{"n_layer": 9, "activation": "squared_relu", "rope_fraction": 0.5, "attn_scale": 0.151, "tie_embeddings": false, "init": "normal", "init_std_down": 0.00441, "init_out_by_depth": true, "optimizer": "cautious_adamw", "final_lr_fraction": 0.1, "batch_tokens": [32768, 65536, 131072]}
Each number is 128 + 24 x the weight over its row's rms, rounded and kept within 0 to 255. Layers, rows and columns count from 0. The size above them is the row's rms in percent of the matrix's.

# layer 6 MLP down (transposed), 1280x320, rms 0.053, rows 22-64, columns 80-159
size [106 110 102  81  97 103  95 107  86 107  97 105 100 100  97  95 105 100  99 109 102 109 100  98  97 101 105  95 105 111  94 110 101  97 102  99 107  99 102 103  99 101 103]
[[110 133 139 118 146  90  77 138  83  70  94  98 118 117 140 142 151 142 132 157 128 126 172 137 169 108 149 108 138 125 116 132 115 140 109 140 122 122 123 131 103 110 113 110 123 155 151 134 149 142 143 102 144 192 137 130 116 106 140 135 154 140 145 137 122 141 103 112 132 146 145 116 103 115 126 113  94  79  81 133]
 [ 99 194 138 124 136  86  85 137 149  96 116  84 132 120 137 140 130 145 171 158 107 125  80 108 103 123 115 118 130 155 149 134 103 143 129 118 141  87  96 148 167 123 109 123 122 135 126 116 158 134 122  94  92 139 148 173 150 115 122 124 156  80 143 115  85 133 111 141 138 123 110 101 146 130 129 134 111 124 107 201]
 [129 122 125 117 116 120 115 162 159 136 133 116 131 183 110 130 134 143 149 135 102 155  42  99 128 123 138 148 113 124 128 128 127 170 158 154 147 145 134 113 123 137 154 144 126 140 159 129 131 142  96 131 139 134 136 117 109 129 140 124 187 124 120 146 151 122 134 113 118 101 146 147 129 162 113 107 111 156 179 122]
 [180 124  91 114 141 146 127 121 117 131 160 142 108 131 132 111 132 148  95 125 159 143 175 128 111 114 114 168 140 117 133 152 130 132  98 134 154 114 112 143 132 139 122 126 125  89 111 149 105 189 125 132 146 142 156 104 128 104  95 118  94  94 127  99 128 152 127 118 134 139 142 110 120 119 134 114 162 154 133 169]
 [147 146 165 149 147 105 115 131 153 102 127 134 110 137 106 102 160  86  96 139 143 135 186 152 123  83 101 111  88 156 115 157  88  89  80 137 125 180 125 153 114 145 158 154 112 128 142  97 138 155 139 168 107 128 134 139 119 162 141 104 142 139 145 156 129 164 143 141 131 161 116 152 161 163  93 118 112 169  84  97]
 [137 131 124  80 129 145 109 144 102 129 134 170 164 153 142 114 145 157 145 168 132 120 100 145 115 155 118 113 135 118 122 139 115 168  87  89 129 138  89 104 145 122 132 115 121 159  88 146 153 124 138 152 106 128 158 144 102 114 105 138 144 131 101 169 121 128 153 141 158  99 129  82 121 115 159 161 131 133 134  99]
 [ 89  93 125 136 129 148 130 108 175 150 143 120 102 150 132 103 117  89 153 142 148 151 139 122 142 147 129 104 117 127 158 126 158 151 143 154 148 100 135 140 104  93 124 129 139 144 146 137 116 101 129 143 128  84  80 165 162 141 117 100 144 122 112 111 136 142 115 151 148 105 122 102 144 116  86  89 136 131 132 124]
 [141 149 143 118 136 128 133 151 132 119 110 140 156 114 142  94 112  76 155  99  93 100  32 125 162 119 196 160 124 129 103 141 167 109 128 137 127 102 152 170 149 116 151 126 139  86 109 118 123 131 168 123 117 116 133 142 135  87 156  79 113 143 155 103  94 132 111 157 117 101 145 124 166  92 107 150  95 125 178 159]
 [162 123 123 106 138 181  95 118 145 130 138  96 121 111 123  79  85 116 126 109  93 150 134 153 103 150 154 133 174 213 113  82  99 174  94 120 192  91 107 151 141 127 148 135 112 155 105 128 111  93 123 130 100 124 147 144 104 132 103 129 105 173 136  94  89 166 142 132 113 130 121 116 136 156 127 155 112  98 161 103]
 [129 103 135 135 153 128 153 113 130 131 136 128 111 133 121 109 147  95 179 112 116 148 160 110 108 131 132 115 161 117 149 166 143 115 136  84 140 167  75 114  96 128 142  83 142 118 108 105 135 114 127  96 112 115 128 128 151 107 134 131 126 161 107 102 103 111 106 155 146 114  94 138 132  95 120 144 150 134 141 115]
 [170 129 158 129 150 108 109 127 153 127 138 135 102 134 138 127 118 122 176  95 102 114 144  52 162 133 136 127 153 106 118 163 135 149 117 132 112 123 133 104 142 118 136  98 138 101  91 117 144 117 116 143 120 101 126 132 115  86 147 141 164 135  86 105 134 145 140 168 168 103 138 152 145 140 131 113 113 124 124 135]
 [137 154 141 131 165 128 126 165  89 130 122 145 133 132 111 102 128 129 135 127 148 121  96 155 124 112 129 134 128 125 134 119 146 149 107 149 130 125 127 122  96  61 144 114 171 109 135 103 144 136 152 132 136 116 180  88 132 115 116  82  83  98 112 112 133 135 112 132 185 100  80 140 148  98 145 112 121 156 146  93]
 [142 145 114 119 111 156 116 177 139 121 135 135  80 104 104 114 110 106 117 108 162 125 201 124 100 147 144 146 122  92 140 132  93 140 142 158 135 123 157  94 137 126 151 140 146 166  65 168  96 160 125 143 139 180 186 113 149 139 107 147 110 108 133 134 175 105 123  93 117 141 153 128 113  95 163  94 139 145 115 137]
 [148 124 102 104  70 134 147 124 144 101 162 163 148 159 171 119 142 110 141 123 109 131  97 123 138 139 124 117  84 190 128 148 158 110 157 120 109 107 108 113 146  98 159 141 151 158 129 135 126 122 108 175 137 144 116 126 103 200 111 159 120 112 148 117 138 134  95 112 158 145 167 110  94 145 111 125 135 149  97  88]
 [159 113 170 159 147 101 104  83 123 102 144 103 107 142 119  93 123 117 124 180 136  96 151  90 142 151  93  68 130 105 124 172 156 119 101  90 124 117 130 109 134  97 170 151 145 137 149 142 143 138 145 171 141 123 101 134 125  76  96 151 143 117 145 139 145 170 114 149 114 111  82 160  90 153  78 102 141 119  93  98]
 [ 92 124  87  95 153 110 141 154 117 104 114 104 123  97  78 155 136 117 113  96  86 129 120  96 109 107 176 150 123 112 117 125 124  78 142 108 146  95 117 134 123  97 123  98 150 121  86 151  95 120 136 120 157 178 135 144 112 154 142 108  62 131 128 179 145 146 155  90 157  83 117 131 125 111 106 149 125 116 128  93]
 [149 131 200 121 109 124 112 111  87 130 141 160 136 125 117  98 118 170 119 162 139 109 112 177 125 118 146 116 157 145 103 125 152 142 124 124  98  84 146 115 112 124 109 119 153 154 103 171 155 142 133 129 148 118 127 125 120 173 173 144 114 127 123 125 121 113 132 153  83 137 145 118 103 137 164 123 120 108 168 134]
 [160 152  88 122 156 143 106 114 120 162 138 150 129 134 122  52 128 107 157 109 135 148 104 115 136 130 134 127 105  93 109 124 118 113 138  88 122  67 116 160 161  63  89  97 140 135 113 129 132 119 111 158 140 112 151 117  96  89 131 139 141 112 143 154 153 125 122 140 159  91 116  93  82 133 121 140 141  99 135  72]
 [141 128 107 159 162  93  91 102 128 106 122 177 138 168 155 146 118 127 125 133 102 152 193 121 168 135 135 139 105 105  97 112 151  88 106 131 165  95 107 165 108 118 106 148 126 161 146 136 144 116 101 132 162 127 110 130  74 127 160  92  99 101  80 134 112 153 112 135 125 110 143 175  99 131 141 146 148 132 135 136]
 [133  94  65  61 170 135 132 122 130 126 130  71 151 143 132  99 133 200 118 143 115  95 188 123  77 145 142 122 124 157 116 137  99 141 135 152 125 123 125 116  84 177  93 112 146 154 187 130 105 127  67 119 113  65 123 114 165 166  96 128 112 131 136 119 136 161 124 138 138 145 121 143  93 150 139 139 119 134 140 157]
 [109 150 127 116 159 103 146 165  81  99 144 119 155 145 147 120 138 119 139  65 115 171  91 122 162 165 135 146 155  95  93 117 117 106  98 137 160 150 190 109 116 159 107 126  71 106 155 106 123  93 147 115 146 137 109  87 129 127 108 154  88 142 163 135 149 131 141 149  97 155 143 119 142 154 127 160 139  96 139 121]
 [130 114 113 100 132 121  89 143 140 123 157 125 102 152 146 149  96 165 104  85 107 120 190 152 133 160 134 138 116 154 152 142 128 125 127 144  66 180  85  92 130 138 161 135 156 114 119 146  61  95 109 146 131 130 166 115 129  90  70 115 162 119 132 150 115 120 213 102  77 114  85  84 114 117 122 101 127 130 128 154]
 [126 151 137 168 161  85 145 131 115 143  93 123 107 110 128  69 159 136 118 109 174 113 100 124 136 143 105 142 152  84 104 116 124 135 116 126 133 160  93 130 124 116  96 135 157 109 128 132  92 114 148 122 103 179 167 149 129  97 154  99 123 131 143 149 111  92 136 169 123  99 117 121  97 170 128 156 137 131 112 146]
 [ 86 172 102  94  91 121 167 146 104  99 125 154 109 143 124 133  96 126 140 125 149 169 149 100 132 122 133 150 156 128 106 138 124 153 137 102 137 139 121 138 150  72 103 101 137 124 125  74 160 121 126  87 150 106 151 130 111 170 102 142 117 119 152 111 122 116 113 119 107 127 127  89 130 130  96 102 137 163 166 133]
 [132 148 136 101 159 125  77 109 117 103 133 135 109 156 109 110 114 131 125 110 115 152 168 148 120  63 141 120 137 134 113 147 139 111 116 119 107 104 154  85 138 131 115 156 141  96 107 117 130 121  95 110 174 115 176 134 158  93  94 140 122  84 138 124  93  91 145 151  91 119 117 132 117 167 124 136  99 152 115  65]
 [141 114 135 136 149 143 119 118 154 139  74 116  82 106  73 107 177  72  88 141 107 136 138 155 113 142 121 106 138 128 178 162  90  62 139  94 135 145 102 113 149 124 101 152  97 114  80 134 116 128 124 113  92 110  90  73 134 128 128  97 112 132 145  97 144 153 195 107 136 169 134 136 115 117 136 121 107  86 143  68]
 [ 94 129 143  91 156 134 138 132 112 108 126  76 106 123 109 145 107 126 114 155 181 156  82 126 122 167 145 138 171 142  62 149 141 113 110  80 119  93 120 165 164 115  78 107 127 134 113 138 147 143  94 145 124 103 110  83 165 140 118 100 101 128 191 160 148 130  98 145 146 123 126 119  95 124 106 131  97 125 108 129]
 [100  90  88 107 137 107 121  99 150 133 124 122 103 122  85 112 131 117 108 124 154 136 177 122 155 158 138 141 160 110 162 119 140 131 168 161 139 119 159 118  88 143 127 169 135 123 105 148 133 124 148  98 138 114 107 126 129 102 136 132 107 174 143 108 136 145 146 149 114 133 104 148 130 147 154 152  83 132 101 109]
 [114 120 117 149 114 121  77 115 124 138 104 122 108 135 123 130 103 106 144 130  83 127  86 144 108 134 101 127 155 128 115 121 141  76 128 100 177 136 127 121 173 128 123 138 133  96  85 145 130  99 140 116 132 115 173  69  97 179 123 123 114 142 124  94  72 120 114 168 127 111 169 111 171 125 145 132  53 127 133 125]
 [130 108 115 145 124 115 163 134  68 109 131 165 102 116 134 152 125 172 122  96 163 167 129  93 121 170 124 113  73 146 118 132 104  98 110 128 120  86 151 127 105 130 111 148 146 171 176 120 105 162 101 155 133 119 169 176 103 152 155 135 119 118 153 118 165 151 119 135 110 112 116 117 120 110 133 139 153 177 114 117]
 [122 118 130 100 116 145 120 100 118 133 154 140 154  91 181  91 113 154 114 149 166 124 148  99 161 123 121 130 125 109 112 129 140 131 152 137 101 153 149 118 103 155 129 106 145 166 135 162 123 115 115 172 129 112 140 144 103 160 114 144 156 130 144 133 110 168 115  62  94 140 113 107 128 138 102 135  83  87 134 136]
 [117 130 114 127 100 110 126 141 124 122 106 145 132 105  88 131 115 108 108 128 147  97 109 107  98 124 106 145 157 201 138 131 144 138 143  94 129 162 141 137 106 156 158 169 144 115 117 138 126 107 165 110 121 117 137 116 101 126 110 129 103 166 149 147 126 139 103 136 165  94 118 156  89  86  96 108 148 144 149 164]
 [143 129 116 109 162 164 139 137 121 148 171 149 135 131 147 108 133 152 178 104 126 112 174 156 119  92 107 119 113 130  78 157 159 112 129 139 136 103 112 135 126 106 105 111 136 151 139 121 121 114  88 137 116  73 147 130 116 111 133 118 158 105 152 122  96 141 162 155 145 112 131 134 105 124  71 180 130  72 131 116]
 [165 121  98 139 154 155 110 132 145 123 131 138 125 174 119 109 111 101 103 145  86  99 218 154 100 122 116 126 134  73 140 121 110 166 108 164 123  99 131 124 168 129 110  81 144 129 145 125 119 145 134 134 157 135 136 121 111 117  89 150 168 133 106 174 130 113 114  99 143 195 146 162 101 138 114 103 122 155 173 132]
 [130 163 117 130 108 101 139 132 109 105 122  82 141 137 100 118  82 124 126 131 148 154 138 124 102 112  87 134 161 100  56 124 128 111 148 134 128 148 144  89 120 127  89 138 100 157 147 140 123 154 153 128 114 110 135 142 123 130 122  87 100 104 171 103 125 128 110 129 140 109 137 107 123 121 133 124 150 135 142 104]
 [ 89 109 107 128  76 137 130 143 134 146 130 167 109 152 158 166 109  81 113 109 138 132 209 125 146 120 127 150 139 127 137 122 137 172 170 140  98 102  96  95 123 132 127 107 110 131 136 112 146  83 122 118 162 149  94 116 146 102 126 108 135 112 139  59 103 148 130 109 165 152 155 125 145 110 101 105 137 109 162  98]
 [144 169 141 105 163 130 115 114 110 142 197 118 129 169 136  60 142 144 141 125 129  80 130 134 143 126 125 107 142 156  81  88 100 140 122 113 150 151 106 106 147 113 139 150 116 128 134 148 170 115 106 117 104 109 159 101  99 122 173 119 112  98 141 122 117 137 133  98 148  83 146 117 104 154 133 126 132 148 157 102]
 [142 169 136 146 111 159 134 136 149 134 126 103 168 112 127 132 108 139 107 158 142 120 148 123 135 121 140 129  98 121 117 130 121 119 129 100 155 121 166 143 141 182 142 160  88 163 144 101 115 113 137 136  93 130 124 180 123 116 159 162 118 146 120 178 146  94 164 130 188 134 134  98 110 119 154 121 118  77  61 120]
 [144 140 137 136 138 148 116 136 114 124 128  86 134 146 142 122 131  86 141 128 154 102 142 158  80 117 125 143  86 102 125 132 106  90 168 172 110 157  96 122 135 143 119 127 146 111  79 163 131  86 134 126 120 141 173 118 135 157 194 185 107 145 171 100 116 120  92  92 151 104 104  94 124 147 122 122 127  93  93 125]
 [135 125 108 124 142 145  92 120 164 140 139 122 164 154 121 112 116 111 134 135 138 127  53 152 127 162 122 111 133 119 138 131 154 128  82 130  93 129 127  84 107 140 139 148 109 109 118 137 150 105 134 159  96 108 131 136 132 112 138 148 128 143 104 126 128 142 112 140 147 116 137 176 132 143 118 131 130 126 140  59]
 [169 157  94 121 120 109  83 119 108 124 113  99 141 109 144 120 197 149 108 133 167 131 215 124 117 124 107 134 142 143 135 131 125 163 123 103 172 145 116 137 120 111 160 184 102 101  99 141 129 105 156 121 110 126  62 157 119 133 110 121 130  97 129 118 157 136 129  94 113 117 112  98 118 106 150 139 118 124 132 138]
 [138 150 145 166 133 113  81 119 165 114  86 138 121 135 163 139 134 124 159 142 122 120 115 128 103 135 108  96 110 168  79 138 148 113 147 108 105 102 139 135 114 118 118 119 128 131 143 102 167 139  99 118 136  98 157 114 130 144 176 122 163 115  68 128 148 190 134 115  95 111 130 133 159  97 137 121 111 164 150 119]
 [146 117 144  87 141 104 116  83 131  93 109 157  74 136 170 132 125  86 133 105 132 113 163 135 155 153 170 119 157 117 137 115  99 113 165 101 116 124 129 132 129 132 147 107 132 172  84 147 105  94 141 158 170 149 129  87 154 156 136 114 152 126 131 126 138 116 141 139 105 156 132 178 126 110 118 105 179 157 110 138]]
# layer 6 MLP up, 1280x320, rms 0.0474, rows 23-64, columns 80-159
size [106 104 105  95  95 105 106 100 102 107  98 103 109 105  91 100 101  99 101  99 108 100 102  95  90  98  88 106 100 101 104 105  98 106 100  96 100 102 104  98 107  96]
[[124 111 129 117 128  66 141 117 121  79 134  78 115 131 115 174 116 139 134 118 119  86 123 135 112 107 135 126 138 102 134 118 103 137 125  97 114 136  85 131 129 126 120 167 141 141  91 105 122 136  89  93  72 153 124 102 160 121 161 152 129 130 112 139 145 111 161 137 130 118 133 146 120 137 117 117  84 122 120 144]
 [156 113 133 106 130 123 125 121 164 102 155 150 128 129 101  95 119 123 123 135 161 152 112 125 168 132 141 122  91 109 153 111  94 147 128 143 155 158 156 158 118 144 134 104 143 116 126 140 134 137 113 143 102 125 170 118 165 120 146 151 133 108 110 132 158 150 151 106 139 113 132 183 153 186  97 128 118 137  99 116]
 [ 89 138 109  61 125 121 114 133 136 149 130 113 141 112 156 107  98 127 120 161 104 133 121 101 106 136 112  82 112  99  99 148 144  89 131 102 122 129 135 108  98 134  95  92 127 190 114 130 126  70  82 147 138  90  96 105  90 162 135 136 181 155 109 105 114 134 161 116 141  86 148 124 110 113 109 137 129  83 123 121]
 [129 128 148 113 133 138 125 103 105 114  87  88  88 136 178 139 162 128 133 130 120 137 114 101 152 141 154  94 121 143 128 158 127 119 100 123 139 153  81 131  99 121 123  99 111 163 156 112 123 121 140 138 168 126 112 152 170 123 120  83 130 182 111 167 158 145 140 154 142 155  90 110 122 152 117 169  64  97 157 108]
 [103 119 110 128 152 119 148  67 152 120 111  85 126 156 108 155 141 113 112 137 147 149  66 118 129  62 157 126 162 100 119 148 104 192 100 150 143 117 115 121 158 106 186 124  96 155  75 118 127 132 137 108 127 168 139  78 113  75  94 152 134 191 116 173 136 116 114 163 148 121 136 149  99 168 148  98 118 159 110 141]
 [118 112 134  99 138 116 124 125  91 107 118 121 114 117 138 102 134  99 136 113 135 161 109 117 146 141 145  97 152 132 108 145 148 101  91 134 105 127 120 119 124 106 161 142  70 122 170 164 106 113 133 104 150  98 107 121 136 124 120 124 147 170 132 175 146 108 141 141 118 134 145 117 164 169 121 112 120  79 141 156]
 [152  99 111 128 129  97 179 126  65 162  84  78 128 132 126 164 140 104 117 130 146 114  97 124 194 146 112 114 106  98  81 104 137  81 148 106  90 144 141 140 121  99 168  66 131 121 111 114 150 100 141 154 174 149 100 107 171 131  79 133 138 130 161 111 138 116  75 122  99 164 143 203 123 156 140 102 140 111 119 145]
 [ 83 107 130 107 122  84 152 128 124 159 141 110  89 131 141 128 124 136  84 115 132 113 137 148 132  78 121 118 126  79 112 142 166 126 152 152 141 126 129 108 121 106 119 134 104 124 116 138  91 152 118 118 123 121 125  98 180  82 117  95 119 105 114 135  97 155 151 144 123 107 144 131 160  98 148 110 117 145 127 140]
 [124 135 175 145 120 121 111 102  69 124 106 102 143 129 127 161 134 118 117 164 160 129 116 111 141  87  95 128 127  89 144 145 150 110 124 125 144 149  78 124 102 139 178 142  80 148 144 108 122 146 134 125 125 166 127 153 160 171 118  89 113 108 158 138 146 125 172 103 119 120 118 128  87 124 111 117 107 133 138 103]
 [132 119 140 123 125  79 178  92 106 122 146 109 119 112 150 130 155 123 137 131 107 142 112 102 195 143 134 155 107 130 126 113 106 118 139  98  88 122 124 116  77  79 140 114 131 125 122 120 128  91 142 130 154 128 132 106 166 138 104 149 139 163  77  89 121 120 131 131  94 125 119 124 112 120  92 127 114 124  89 146]
 [115 125 143 133 138 136 130 153 143 124 115 154 109 113 128  98 122 151 139 121 136 106  96 121 119 125 150 134  87 113 130  98 172  93 120 141 138 119 114 161  72 105 119 158 110 152 115 111 103 111 124 135 135 124 157 118 191  75 195 116 120 105 123 131  75 120 161  65 153 153 148 136 148 168 170 111 119 110  99 106]
 [163 108 145  71  98  93 128  41 117 140 103 136 129 142 129 102 143 122 133 128 143 113 127 167 131 143  77 150 147 127 128 120 131 129 103  96 131 119 147 127 123 110 100 166 129 141 112 139 158 118  76 138 143 120  91 127 153  88 124 156 115 140  80 128 104 134 144 113 112 132 134 102 165 150 118 130 126 140 125 105]
 [151 122 136  92 106  87 128 141 127 113 153 131  72 120 127 123  61 116  80 159  79 121 103 128 148 104 129 122 127 154 150 138 175 158 151 161 135 125 105 111 144 113 168 129 142 130 102 134  98 139 117 117 142 118 121 127 131 113 144 145 182 139 145 100  77 122 102 118 141 114 155 180 146 150 100 107 106  69 110  95]
 [130 154 111 157 159 146 139 143 113  64  92 133 136 118 155 147 138 148 142  79 147 133 110 104 151 112 156  79 173 134 115 110 141 102 122 117 114 166 108 116 130 127 134 176 144 131 158 118 182 128 139 151 130 137 120 148 166 100 160 127 131 108 133 109 109 126 208 133 116 130  98 147 136 153 148 145 129 152 119 177]
 [139  86 136 108 165 151 145 138  90 126 142 101 103 123 142 186 127 120 124  90  91 142 125 128  88 128 137 160 150 172 125  90 149 176  83 134 114 157 114 108  90 146 132 160 158 159 104 128 127 115 105  95 119 115  98  99 118 102 138 110 126 142 156 162 134  82 166 109 109 146 131 127 174 128 137 124 102 128 133 104]
 [138 134 165 148 133 133 139  79 103 130 127 137  98 131 151 139 156  79 135 119 132 167 116 130 170 103 127 131 147 128  90 163 156 147 144 144 141 151 172 127  74 137 166 171 105 122 124  91 108 127 116 140 114 138 137 166 148 136 153 164 136 118 111 135 132 133  89 121 134 134 153 128 159 113 116 134 121 116  79 107]
 [180 133 131 112 171 147 135 119 146 110 144 142 137 145 143 143 150 118 112 128 111 131 103 115 120 104 157 149 222 138 138 125 103 153 116 167 118 183 100 121 115 128 128 144 144 142 135 140 117 151  97  86 125  95 110 114 143 134 111 102 123 143 151 132  94  95 124 152 144 125 115 136  80 149 120 137 121 149  95 111]
 [124  98 162  83 139 112 135 127 115 131 150 104 132 118 140 102 120 127 109 136 117 151 150 111 176 133 131 150 165  80 139 113  72 150 132 162 117 121 178 117 130 133 137 140 134 126 171 111 147 121 125 103 128 130 114 122 113 148 161 168  82 122 185 110 127 163 174 145  73 141 134 152 172 146 125 116  94 154 116 107]
 [139 114 116  71 125 112 123 109 143  78 125 102 152 122 159 121 120 124 137 162 131 149 122 108 104 148 168 130  96 119  88 113 112 114 100 106 137 149 109 150 107 165 141 123 105 165 131  89 142 134 123 116 147  95 116 130 148 119  63 137 166 142 130 126 156 126 174 122  95  47 145 126 150 170 125 131 160 110 103 163]
 [128 108 134 116 173 125 139 113 150 116 126 101 128 141 115 103 132 104 134 124 173 125 112 132  91 128  89  97  92 140 108 108 124 141 105 103 137 125 145 134 130  67 107 101 100 159 141  98 132 123 121 123  91 151 137  98 117 133  94 127 142 101 128 153 147 156  97 114 128 152 105 147 153  98 147 107  77 145 152 125]
 [136 108 146 173 135 125 160 105 111 137 128 109 168  97 132 120 177 123 141 164 162 110 130 142 136  82 161 117 157 149 100  97 145  96 131 113 157 113 157 130 108 105 153 121  80 185 137 128 193 143 141 118 103 135 108 125 123 125 184 158 113 164 161 141 110 134 101 139 159 110 163 164 136  98 142 155 132 138 147 131]
 [106 104 169 107 146 171 154 135 117 156 143 141 136 126 148 121 117  98 121 109  92 132 110 112 144 132 103 125 121  90 138  88 113  94 139  70 118 179 135 117 138 143 136 176 124 104 127 135 172 105 114 131 118 127 172 178 119 112 162 141 134 135  82 128 165  92 164 131 124 125 182 161 134 133 128 183 119 101  83 110]
 [105 122  96 148 107 129 141 144 113  99 149 133  98  99 138 140 127 114 117 159 129 121 118 173  91 141 156 107 118  98 177 119 103 110 117 123 132 105 130 119 159 165 151 103 125 116 140 159 109 100 139 152  91 126 113 176 163  62  90 110 112 121 138 114 168 131 124 112 128 112 155 139 141 171 146 169 133 162 101 124]
 [152 140 179  96 142 123 180 122 117 161 156 131 133 129  91 117 134  99  54 189 120 156 155 130 162 135 108 148 141 149 141 115 141  97 153 115 140 153  86 151  98 148 129 143 117 142 112 134 151 104  94 122 130 136 115 126 156 111 122 126 136 102 168 129 129 151 107  95 108 104 153 121 105 134  97 131  72 131 124 135]
 [123 152 133 108 144 153 111  98 157  94 110 125 126 108 109 124 123 140 118  97 170 139  73 152 125 144 132 132 120  99 121 139  95 110 173 147 125 138 117 142 148 103 132 139 120 144 140 145  94 113  95  74 111 131 116 143 152 104 123 208 160 104 105 100 134 147 121  53 153 123 143 108  72 141 117  92 140 113 165 158]
 [134  95 118 113 146 139 138  97 129 131 135 153 155  86 175 174 123 142  92 122 154 152 106 101 110 142 125 118 135 163  87 140 113 118 114 125  87 119 110 123 164 147 146 113 106 176 125 113 103 102 107 142 115 150 121 101 152 112 156 125 145 104 162  90 152 146 174 128 141 131 126 126  90 117  88 133 137  80 101 167]
 [112 135 103 161 131 138 157 137 114 132 104 126 129 132 160 156 117 115 121 153 142 108 124 110 105 128 146 105 133  95 128 151 131 115 131 128 102 122 136  94 155 132 109 163 130 146 121 101 156 149 182 119 133 135 115 153 124 135 163 115 158 118  86 136 121  93 128  84 158 106 150 111 110 125 112 128 157 141 134 160]
 [121  96 133  85 131 152  71  89 152 122 153 110 136 136 218 173 105 128 126 140 117  84  92 110 127 177 141 129 176 102 117 135 141 133 125 120 115 129 127 107 134 115 130 144 130 167 108 129  85 131 108 112 105 134 153 136 142 117 137 103 131 138 118 115 103  90 139 135 125 122 116 101 170  76 142 129  80  70 117 155]
 [140 104 101 117 136  97 130 137 151 120 145  87 143 114 109  94 126  80 131 140 169 105 120 130 124 138 101  87 159  77 124 146 100 158 116 112 158 144 117 122 147 126 163 150 110 104 140 114 114 105 143 131 149 148 145 143 138 148 112 146  92 166 110 146 112  97 103 104 102 115 140 144 126 173  85 121 144 118 126 109]
 [134 125 128  72 137  99 126 104 115 137 132 147 104 151 138  86 126 108 138  85 130 189  83  72 125 147 102 154 146 119 125 135 157 124 108 130 122  93 129 162 127 107 128 137 130 142  78 142 156 122 138 161 117 102 101 110 140 115  85 106 114 125 107 160  92 159 146 165 110 117 143 146 106 179 137 130 111 152  84 123]
 [125  95 172 138 118 126 103  96 151  71 141  68 115 145 128 119 171 110 120 124 178 129  86 143 109 135 140 157 131 122 125  84 106 160 116 105 129 175 103 137 125 145 102 152 149  79 105  95 124 109 126 141  95 130 117 134 156 113 111 102  69 122  86 158 147 112  97 124 150 101 138 173 106 127  80 109  79 125 122 149]
 [112 103  88  95 142  91 160  76 158  97 122  87 141 114 141 151 123 102 169 128 172 121 129 126 133  98 111 105 145 102 121 125  71 117 117 113 106 160 115 122 135 100 185 117 130 116 117 130 111  96 119 151 125 134 164 125 198 118 154  88 119 144 100  91 162  66 150 121 116 125 146 125 137  86 167 129 100 119 109 106]
 [140 126 114 106 172 147 130 101 116 153 130 120 139 132 154 136 114 119 178 143 129 128 126  99 161  75 105 125  82 150 172 130 132 123  66 114 115 185 140 118 117 131 127 132 130 106 137  65 148 107  93  83 111 130 157  91 121  60 148  74 134 142 129 129 117  95  98 130  79 151  97 127 143  91 161 122 149 161  92 117]
 [103 122  48 122  88  88 113 119 128 114 163 150 128  88  96 134 102 123 110 154 118 133 105 137  85 156 101 101 105 142 117 121 134 170 124 123 140 146  99 133  90 144 123 138 122 181 107 117 148 132 166 124 114 103 112 120 123 125  91 119 142 121  98 115 119 105 152 114 168 119 125 124 160  97  88 100 124 106  85 146]
 [127 134 126  90 138 122 105 146 137 119 118  76 118  96 162 161 126  98 144 155 132  97 137 128 147  95 162 119 144 143 121 151 118 120 154 129 109 157 201 118 125 138 148 107 116 155 132 105  93 141 108 155 112  94 167 158 124 126 146 131 117 161 158 108 122  98 132 128 120 112 120 152 164 142 137 137  89 132 127 126]
 [101 109  95 127 140 108 148 142 172 148 132 114 125 134 123 114 104 102 143 144 124 146  54 113 165 146 157  67 159 110 108 135 123 153 115 148 151 116 179 126 128  94 130 125 164 128 121 116 105 149 148  91 144 175 118  97 121  85 179 122 144  98  77 144 158 136 139  86 161 105 129 161  98  96 147  92 101 107  84  74]
 [138 110 107 100 158 129 111 134 136 142 114 127 128 131 123  90 153  68 141 120 127 184 138 154 150 115 143 150 121 131 140 105 155 127  69  97 144 116 165 118  95 108 111 147 116 136  94 139 127 108 156 136 122 140 113 150 139 128 122 125 146 109 143 118 115 113 141 118 150 125 135 142 151 151 163 112  55 136 109 146]
 [166  91 126 156 144 149 123 111 109 129 164 105 150 115 158  93 159 139  77 155 126 116  97 106 133 113 137 123 137 119  95 121 114 146 118 120 137  96  95 149 109 156 150 143 165 172 138 122 158 114 102  97 139 154 126 108 147 126 153 104 110 133 130 170 113  98 105 138 123  96 115 162 142 146 108 154 164  88 148 134]
 [129 130 119  90 143 123 116 133 143  90 177 135 136 115 137 107 115 141 109 122 136 126 102 105 160 126 107  98 162  90 149 103 121  92  69 128 137 121 124 113  91 110 141 131  56 129 116 129 138 140 115 113 138 109 118 159 112 142 117 132 122 146 129 145 101 125 148 152 113  85 107 144 148 170  94 149 103 163 150 130]
 [130  99 109 116  97 116 121 134 141 105 135 154 129 125 155 108 130 116 152 122 109 132 146 158 112 143 101 110 177  89 130 105 125 132 101 147 113 159 119 149 198 100 136  92 144 151 114 159 130 116 151 123 120  86 130  88 133 113  82 103 104 144 120 118 115 151 130 191 119 128 150 181 144 146 122 131 116 138  82 128]
 [102 130 167  97 102 116 135  86 113 129 115 144 136 116 161 174 158  91  93 122 137 143 110 142 171 122 135 137 168 193  78 157 126  95 108 147 146 117 114 167 145 101 169 143 127 141 102 125 122 136 134 110 144 132  80 102 156  96 107 112 145 170 126 136 110  89 164 136 119 148 181 104 164 150 161 138 137 129  90 148]
 [139 142 132 133 149 140 151 151 144  94 177 133 122  88 117 176 150 129 112 143 131 115 136 127 126 108 177 101 184 114 135 128 124 163 108 131 149 151 154 134 117  83 142 172 127 140 173 160 108 160 114  93  93 133 123 127 132 141 123 131 144 163 123 125 154 139 103 130 124 147 143 112 152 165 131 140 113 140 102 154]]